Part of a small language model's weights.
Size: vocabulary 7736, 18.1M parameters.
Architecture: RMSNorm before each block, no biases in attention or MLP, untied embeddings, normalized queries and keys.
Training: a variant of SOAP for these matrices, 277M tokens, 4491 steps.
Each number is 128 + 24 x the weight over the matrix's rms, rounded and kept within 0 to 255. Layers, rows and columns count from 0. Numbers have three digits each.

# layer 5 MLP down, 320x1280, rms 0.135, rows 214-319, columns 192-255
122146133133163139112146133118154119120119142100126118118136095132136104117136091118122107133110154094101134133140118119096083112103158153128088131118134107116125162122090130113142097125153131
125116103144124151167150105123137120120169125144115134136102123135129099122162090062124137113180166144107128115127144136113137135126134123176113122133094123159137132103092102110112127118140140
099086136121095110178066192118095062150124120160098149130157118122116147138121118102106107133153126140099140149141149132137159084168132111118097129101102128162125144142106157132142122155141122
159139171141128150144126156111129136175181123163126081088149214075183159143090088186110156101120090104114134178101107133156119112170097108129119170102145134152136132122087136117083148112141110
100109122110134137130163119102155100138119093149111086137144103139141129110112133138113131120128144126157145140094117104082143147109146116145157138131157147120144151127136114169076109089160120
102137153078125107136144171141178115151110136145129121128120107137135148098137147120128151138121105108093119158136142157107106135117125152110121072163179118113113097175139122114175109092101133
163152109131155157163123116132105140143116110136118136132136096129148077094106111092164124087122132069125135132109136146124126109150131143136185125119128110082117115142146165107155132132128150
128144094155116137106166107110144149149088130103083121160129101126131106125141106112093105161120138184162148100085138110131109157093082128091092117137115129137148119128114149094147143105161136
143114178132122111121110102173126096152135134122097111115148098149121149126107170164118138173129120113125123160108103127112156131141136137139126102135165153121129122143121129117103094154136112
118148112135159095125169114149119122141133173178142098120086153158107104126137151180139128127128166144114120142102121130107103134110127098104136098193133159134129148133061108103105132142157087
110136119109157111150133112116130106133109134166136149123181103139125126138129112136118122135132116151125086119143121141110091142198153097088138144121068096139175080108133127106119125171119122
161136066156140073141136118137151148086161127112142118155143143123115113144136137117117090097123137193205108129155121126109134115134151143125118115183097117131134131150107110122121161118112120
143063128111109128119128090126156076181152112150110115111146168116134117143137136103108109121113129128154141164108096115102110139131087163147160129160127161138114167170124170109129113145131115
116130109126107149133097111125138135134161161099167166122105170145128145119141119134148103141095136108184107126113137190122114155108121156154126150112087146123139127078122137093135122137093132
037132163085117127085108110138166108129110162144107131098094122152113152106166181105130122111102131106144138141120121160109113092124131201154099104127109150096068116073123177122153116123133163
137136106119131093173155125085109118136138092164116121139154125149149126135094109120153093163140121147116132156107138151179136067162108149110103134114130097135099174143134139118140152073110109
151109131126087131141104080129131097152161148104126133134136142128136127137122150131097123122137125101126121128140103110084114090111151142138126150099134123107153136133156132148120166163145143
117188118116109149148118112124113117135168143134138162099186143139100118140120129108124108150155136160106115122133133159100147083124169090131121136115149166156101142126105142109120151099100115
151104120121071117151140119114097152099139102145178134086111137140124135130134167139154109118091164127150167139157113102132151135128141140107154120078145132131140124123136120114145116127109128
129173137117112154102117111160151153125100155107121142165142149153165078079150143137134155173122142158070144107119158128124178093155159112132157098118135150144129099137138147094141118129104126
112079100126104145176152130143109114121156126124128147133141126107149149137097123134146141111132132099127145144138096128115135135117132146093116138088134139120104098108114122118134138107077104
118156090134172142141137135131099123144115123113135107155120122152146143098122143107096179177149131070152124121189133129117119095115148119185130127091111144138141107139096143128153133151138124
138140165119128144116123124114107106171115134117098152146111127123121170118158099111123136106083135135151119119120154152134105109123099155187121158111152156149127122115122175108139148112098090
164106124106112138164157134134092165142121139106063091113143135161169137106142140104092146144103146115108173166136130086112110088152155120113168127113117119123101090094143113128083169165085144
089119095115171152099160176150118122117104121120158145145189116138188185104110095147128141128147093129149139119136158135146199107132118161122109106163140108164105087138110141133086108135169123
113144100163111117129136165122160141081144107156087199104122104112090090126107125164129131142132126162078098111160141125172124118076135148078160083142174100098120136115144179141170137129109167
094101128168078132141092142141104111116101110102111121131085159198149156148160072069108139153186108127137180109138160147168164113113162112088108141141119132094077147135107146116150147139117132
099116094142150126126145137151139086136140144179110089129155113105126141110090129125082105134174114166120130109114088122148095116143181153104096112115113124142085153103159094120168088136146135
117112120123104164153129145160107132102101097153122118137138154143164113114118155132194086099104163122131092126120082155114113149115127132164113104084121116160130144109114112115067133126091108
108077121135153130098122144133106133144093169190126076139134123098205110152152124107107160121125096101092130094130148130155135168112123137118153131124130135103126126166122153099134119099139122
103103095106115117123114119140083098114133124179110108147125123148146130082146145126147133125148123128112113117078110075140162110130137162123147130107141134127099152106101157097128123099104170
127139129110098117165142046137101163121128092113144123087107100132129135120071078122161159100124138129129111081094126138153103147131181126150146118098148194116133154153161105103122134093117100
100148131155158161169141166174130134109151142105164139125147127131117131137153096105119104102128116136134092140153160170096149094119124129092154133137132162117131126137133166121135138117161162
115156138123138177122162176125087109106146156123149128114130154108095114121090103086150148117118131107125124136130162119102182133135132130108106132135139096165145091123097129166136116138110120
131106153130140145132160115140110146111164149112140141137139115129123110109097141109136134152125125147120137101127144132133127111130137158117167166148111089155101141108101120139146099081149102
115120131165153112096121080135122130151109127118122095133154116115145142120105158133105196131099105152114137115127130097106101116125121132096179092079123113169139146134129136109125118146109132
153134126153105115213142117108123158128117167119111115123098140111135136169160172159139157130144131120113128100129123116141098166138122123108107080154146167103140110140111121129152084151126153
163098105110172146163125135098120121137102127117102125164120101130192091146159131163109129143144157133178137107144138095131123115173134085122138145133111165118172133088144111109147116116104157
172152107107136122156099140153194134141119119132122115136154148072181110138094154109144174122196104146100158111111117142081172108120140147095151131163174139163084129129096139152152130133102129
141072127104128100133121112148131141124159092163126085125142124179145138131124129121134199134140112120123131132124116135110098140130094144118078114130116177128112134144108126106137124195126119
082105195101089130138151128122142121121123101148139116130080106131134122145122160138129132103150102116157116118109103146148160136145145104135166140100093129172109129143116134163103142136120079
115128157104141122156146119127149149125124161138110111113142106084058110144121131119159130132147100135133118117111150141137104161133132135121094133169085116113136164142143125117172105082157126
152118141102121096121167115185129168152135129100145129072137130144126121113119155134151098112137116124185128126142158132087145149099157129136146124114147150144114141143096126121139118105112117
140126118094145147147149147104119128174138101139115167148113134129142115131100116121145122175137110106118062126130102119144120146147101154102133161123119102116142080165137144153147137083149114
139142104143115132135130095120139144154117114149116107174145089174147155115058138134113154147129152117123148126139072104142146123159123155107112063133140104144110128206126117146089122122155200
129123193145153110127103124131142118118086125129163118123125128125123149136146122158132156145098113090164129100116160115123099122137143159103135142137169069106059152130097062137098158137123094
130136103128171137121131120165065146117111129137154110130110112150138130129099082178094104110153142109105136119142134135108090134114148155141152126134165120159132149107101099097126112131084097
137101123108145130123131145133104112138076085183139118130132129123147132119099139107105152159110151090104126147122169123123127130125123131115099133129094095136115132111135099112126147119113114
100163145114121115139091132141159127128125121112104109081099112107157135093149102131126170134133115119160069116135146113111105162108131118156087122119173137131132076153124097149113141119154136
185139193124149130131131120122146144106145155135111173095154087124133106151135136042165150116121112135137101130145126112086074116092150125125134127134158099135099145091114157095125128147123080
120158187117131120105108166089107116155150116122102103123128112117117160137091142156129110147140136122148164126073130050150119130123114126133120167128080096162088160128114145124126127111122128
104118142093137131118118116144110139111127100168121130102132082143130132132139137117099119113097136115107123140072157131166114106126122120155103090127110101089105149106114089149125106112094142
156127111121153112135108103151149138113138181103163125116142155093159119166123109093130110172134141137155151131110131133121101112166149146085111145133129157164109177069133128125127132136108126
129118122118142085110153108095125156115157168123087131145107149107160153115143144151116118121100152146116100122155155094151088114102111143144099130129168205155080171073103147101158137147117120
137082188127129096135151112114101117114144107153145129155099162115122154110137105160116122132144120151124135114119125090132144119117152139141129144090147126116101115115106145150118160147099125
141149075098141106150156107150135078103167118133138171147128105103169155120101169106119117181155129182152146135083154167138117110172118122094173128140158144107117170113079116095110098146151133
121101119120075128143110144114115133119112183128158125136124121100107136125100157102104173162126111168128139161136119117159157157093133153135169127129153166108117102143114107117110127144075121
114142098128104110122126150131120144114123124123083162159102110153131106143128101077147127116130138159136113153122143111116148147094159120127125119113118116136117137094105134098096142129110151
135159100130110134124162154096141143113116163135133132139135166124128107128123109108156184111106153097122120173163092120128129094138146135120143118131151111126123125139145178116121102135150099
125165106148124109154134119135111077128126100115128136212139127123133154120139160077092110128172137108140166120178193107094110114140109165120139117183145121118168158123105128111130106119076122
168108134160125136150114133104152096177127087113120162115129137123145107158151108138133149147119098132091141168173124137122169156114115126147137118121149077111159171118137143105100145116135141
130149089137096123119127110114140153120163166111123125119125164101089117089151120091109155117119147119106138103108132128146109148152126109092132148104138114124142113120141172139142121145116151
143128126119100067159117091116142100170131153116119112147128108116124136086176129113125125166061121111138126095119096116164135093146107106130132109096103112166145109069082120153126146099123163
150158147145128076109140143142116133166165152151132103144139125125150095138098153128152151109180146086135128122157056131108131138119136150137138105154136146087156139107104067110175153132104135
147126103089107108127131090120127112147162105129197144140193149149113133117148186133081096121144134079117100137165100174118149118166119137125114132147105091148106135120154153116080157122108115
143123124128123128173141118166132108188137105128133116133137118118106186107104098115128154162084105115125134132162100161120158121067136084144160108110160096126129105106155129138142128104138127
103133110163150123116134174138131120131137142135136148133114116141139144120126159127096129074158157106116130120117151096113086127185113129169147127149122127128135154107145158096167128151140114
106134120161138109110124124149095114088141108122121143135146105132121111150112138123132106161145081133158177143109143140117133122138198111117131150107141116103115103130169095091134209096117114
099098130085072160099157144083134121083148158129137146096126103134108145137125132106112113137119163097172105122181128138165117089133181149090175147154110160076102129178172123094125140148145163
113150127168130079125169128125118140158120116157133103113138118170151141158120093122122158122164119129110143158113102136138125129111141091117114139158156117169147096105179110128157168148137122
148115124155133125127135159124127123146102138105112123090159119137146152103180147126149121124157118108115149111153112123127138153077119140138129133137119153087162129166104131122110149130146134
145158149129139121126114107125143132125108155167125139142147095131126130109129127131103127081119129162098151109091136132137144094113135167086131165130132139098176132135165128120125125115127070
139130165161150136177092120122100124152114131114111164147122091103103144110107135116118086134103122140124102168135177114127155141158156153103185144109079138082167128168149167130112148129176138
123125124131094148097093103138134127132124110143119180125129136112097136114103139132108112123131142090121142146117121117139128129116118128136140153147118103148114149129107118140108124142088144
130086122132176122096102119113175107134124175104127115095142146122145123123136110118149146144117136139157146147160129132111127153168133115105139122150136150122142142127159101133170138118117145
130150128125153141091088107137122134115122086128131140124125135150080144160095117143109103134122092139152130103116133112132168157143118143140119136159137146156131133071130152115141102107131113
089126122131114152120139149176141085122151100149171145116120136147125121149149125138131090150151144109091104113119094152104156126130077097118121134122175137101123109140085119153135097142126140
155108157094129144156118116110122129114135078130157135155144143126119138108125112097124149154137133108121137120096121127150107100154132125079153161149167164119123122141119160126099112104119131
131093147149138105120101113124131152098122116155180106115101114129137120137117080140111149124114153165147146109153143146190093117116125120123145164163110151124150102125150116127114127139050127
158141142125126130145156178149137145122162110153140126135138121149127170166122149094082135122111088137116134131156146156135129162131109154123117167125166163176166171114164128098114143100152132
141136106090145096142147092090128119126138112091141107143126125147122150116135101139103133103135146134138169108124139126150122115137135123091130102128094131132149103139144134139147114169118110
136130139102138116118121129126112122117160138161125136113094128119140127103128126103117097142125122143137127131115144146123152140139166147148148112145098121101129146158097140130128154122138113
122117130154136144096121140138093101125134152106119113089132107142109110140137168078170079163136153126099118103107109146122144128158122122104139136152159161102155106130104166093144107113120115
111158124121108127123133140161098139145165142149118133105139142116153084121102154124134128130119104120179139123125147131149082140129144102090127118171121146133143136129131118138115077161115136
104126095140100148135189145120121167107117141159136139123137130147194151111151102137138127104110105098118103127108147145129115089095132129149135144136120106102132139147102121108096138154106114
121158117080135148107122149101111152138088146127111083141108145153095118125154113121148119150173125129124124117135127131114118152136078119124103200119072137145129162131144125147159116094150120
100128123141152162116104144120133141105081133078118146154114133117139113172098122173141127153137105109158104119115134100108110152098113129086151144125139151084125140120125106169119138113166141
130148124165115129102128113168163117127133146137128155120134109106145104070102067164116145148102173125124133119129114108132144149149168077092121123130118126178152146115153173095125108169140106
138133136146130100101161194109108121111146093121100149145096150108123127137076090111115138152146103146186167128166160122115104102118120112112094122123077158150144153139129142158157125111140110
068138100144111081119154132121122130136132127092177100140127136093125109073132121126157115092132132126107136095125116148156122120149115105138125110133124100105142091105118121065133113127111172
140126144130120118113126149149158141161146132123152127096122163106149152134092167109109113142083125132165120160141102130091086129125103167129151128132147137099118154098122138114103169163109165
158125140130140117094148115108102041134152118181087153144142142130137142162173180144092139120113137109136124120195112122141177122100125136060163181123106115103116112152133145149086131169168114
136111185103112149109131135129117143112137121122126112124119098089109097175155125147145162135150142120121119121175111139163136146122124135103130137138111120098110143129107154152147135135135115
102126159136087030155137126133123104140143122103130152156102147120141129166110125143135175142117107098135098130111173145134128124116167080119126088161136132118130111134138120157189098143081139
095168171117108127119108065147135089110102130138173155104136115141128123130117111150107112124146123141168114165152158116188109171094139136140125094143127112092132132164156141122128132162135127
122136111100128143123112156159129136128168080169116129143162126145167129125129129115148130158090107126146123162124125113132096153144095148081151109126104131132165091142155132116095133122124158
144146120131140160089105099139122158141134131153126129133121167160147150126152110129080098110121128122152188127124099122145183109132077115147136141136109155135151136152172133104064139154143132
143109116127159119097114118168118096117165135118121120115090152154118088114173122116129154131110162080109083164112129148104117159139107137144125187131153167144090151136104133097125140173098115
143126119108109111109185132086107096139120111126136136138106129132111136115185145092125110132132125145120109096112116099117154132143136129143105083140178102141154118113113109130107146152114154
090129161116099094122130117139136151137109115138088107102136105132113091089159117123156114107141138089127183118177150126150160138147168137135107105107118116159177176148093162112116104150124147
146081099141152101132110141125113179140153099134126133092126107150101110116138160116176177108119122156127120099093138151154151126134149089143130123180110104089168084115148067162106150101102162
149117149118129130112125107111130164112127124107081135115132112090141139113135146107160149096128098126130117133104145156138126083123138103130108109106176079102134072118183141161132156150185128
172087147114081128118134123123120142086127117118118170143122120159122154124126148106079161122118136161127109141127114114125158119103129119113141120110092116114145066112167123116152157162115153
140138156079131122114129094137144147169132105107163129109132102134128149135121145190129137180167132164123143102120188130178139133135100148130147148086135123146133084124141110110165158144123105
168136071095127133152130116110158126094119097153131122138106121107133173130155163126137121139177145136084148148132115141100187117120142140147151102112108153127161114162111149130149079148158125
127116124150122149136102111134149116074086156094128123119132098105168131108132106131126128101128122125108127124132147117174149114092069142115139108083106096126109108153080138112125103158127133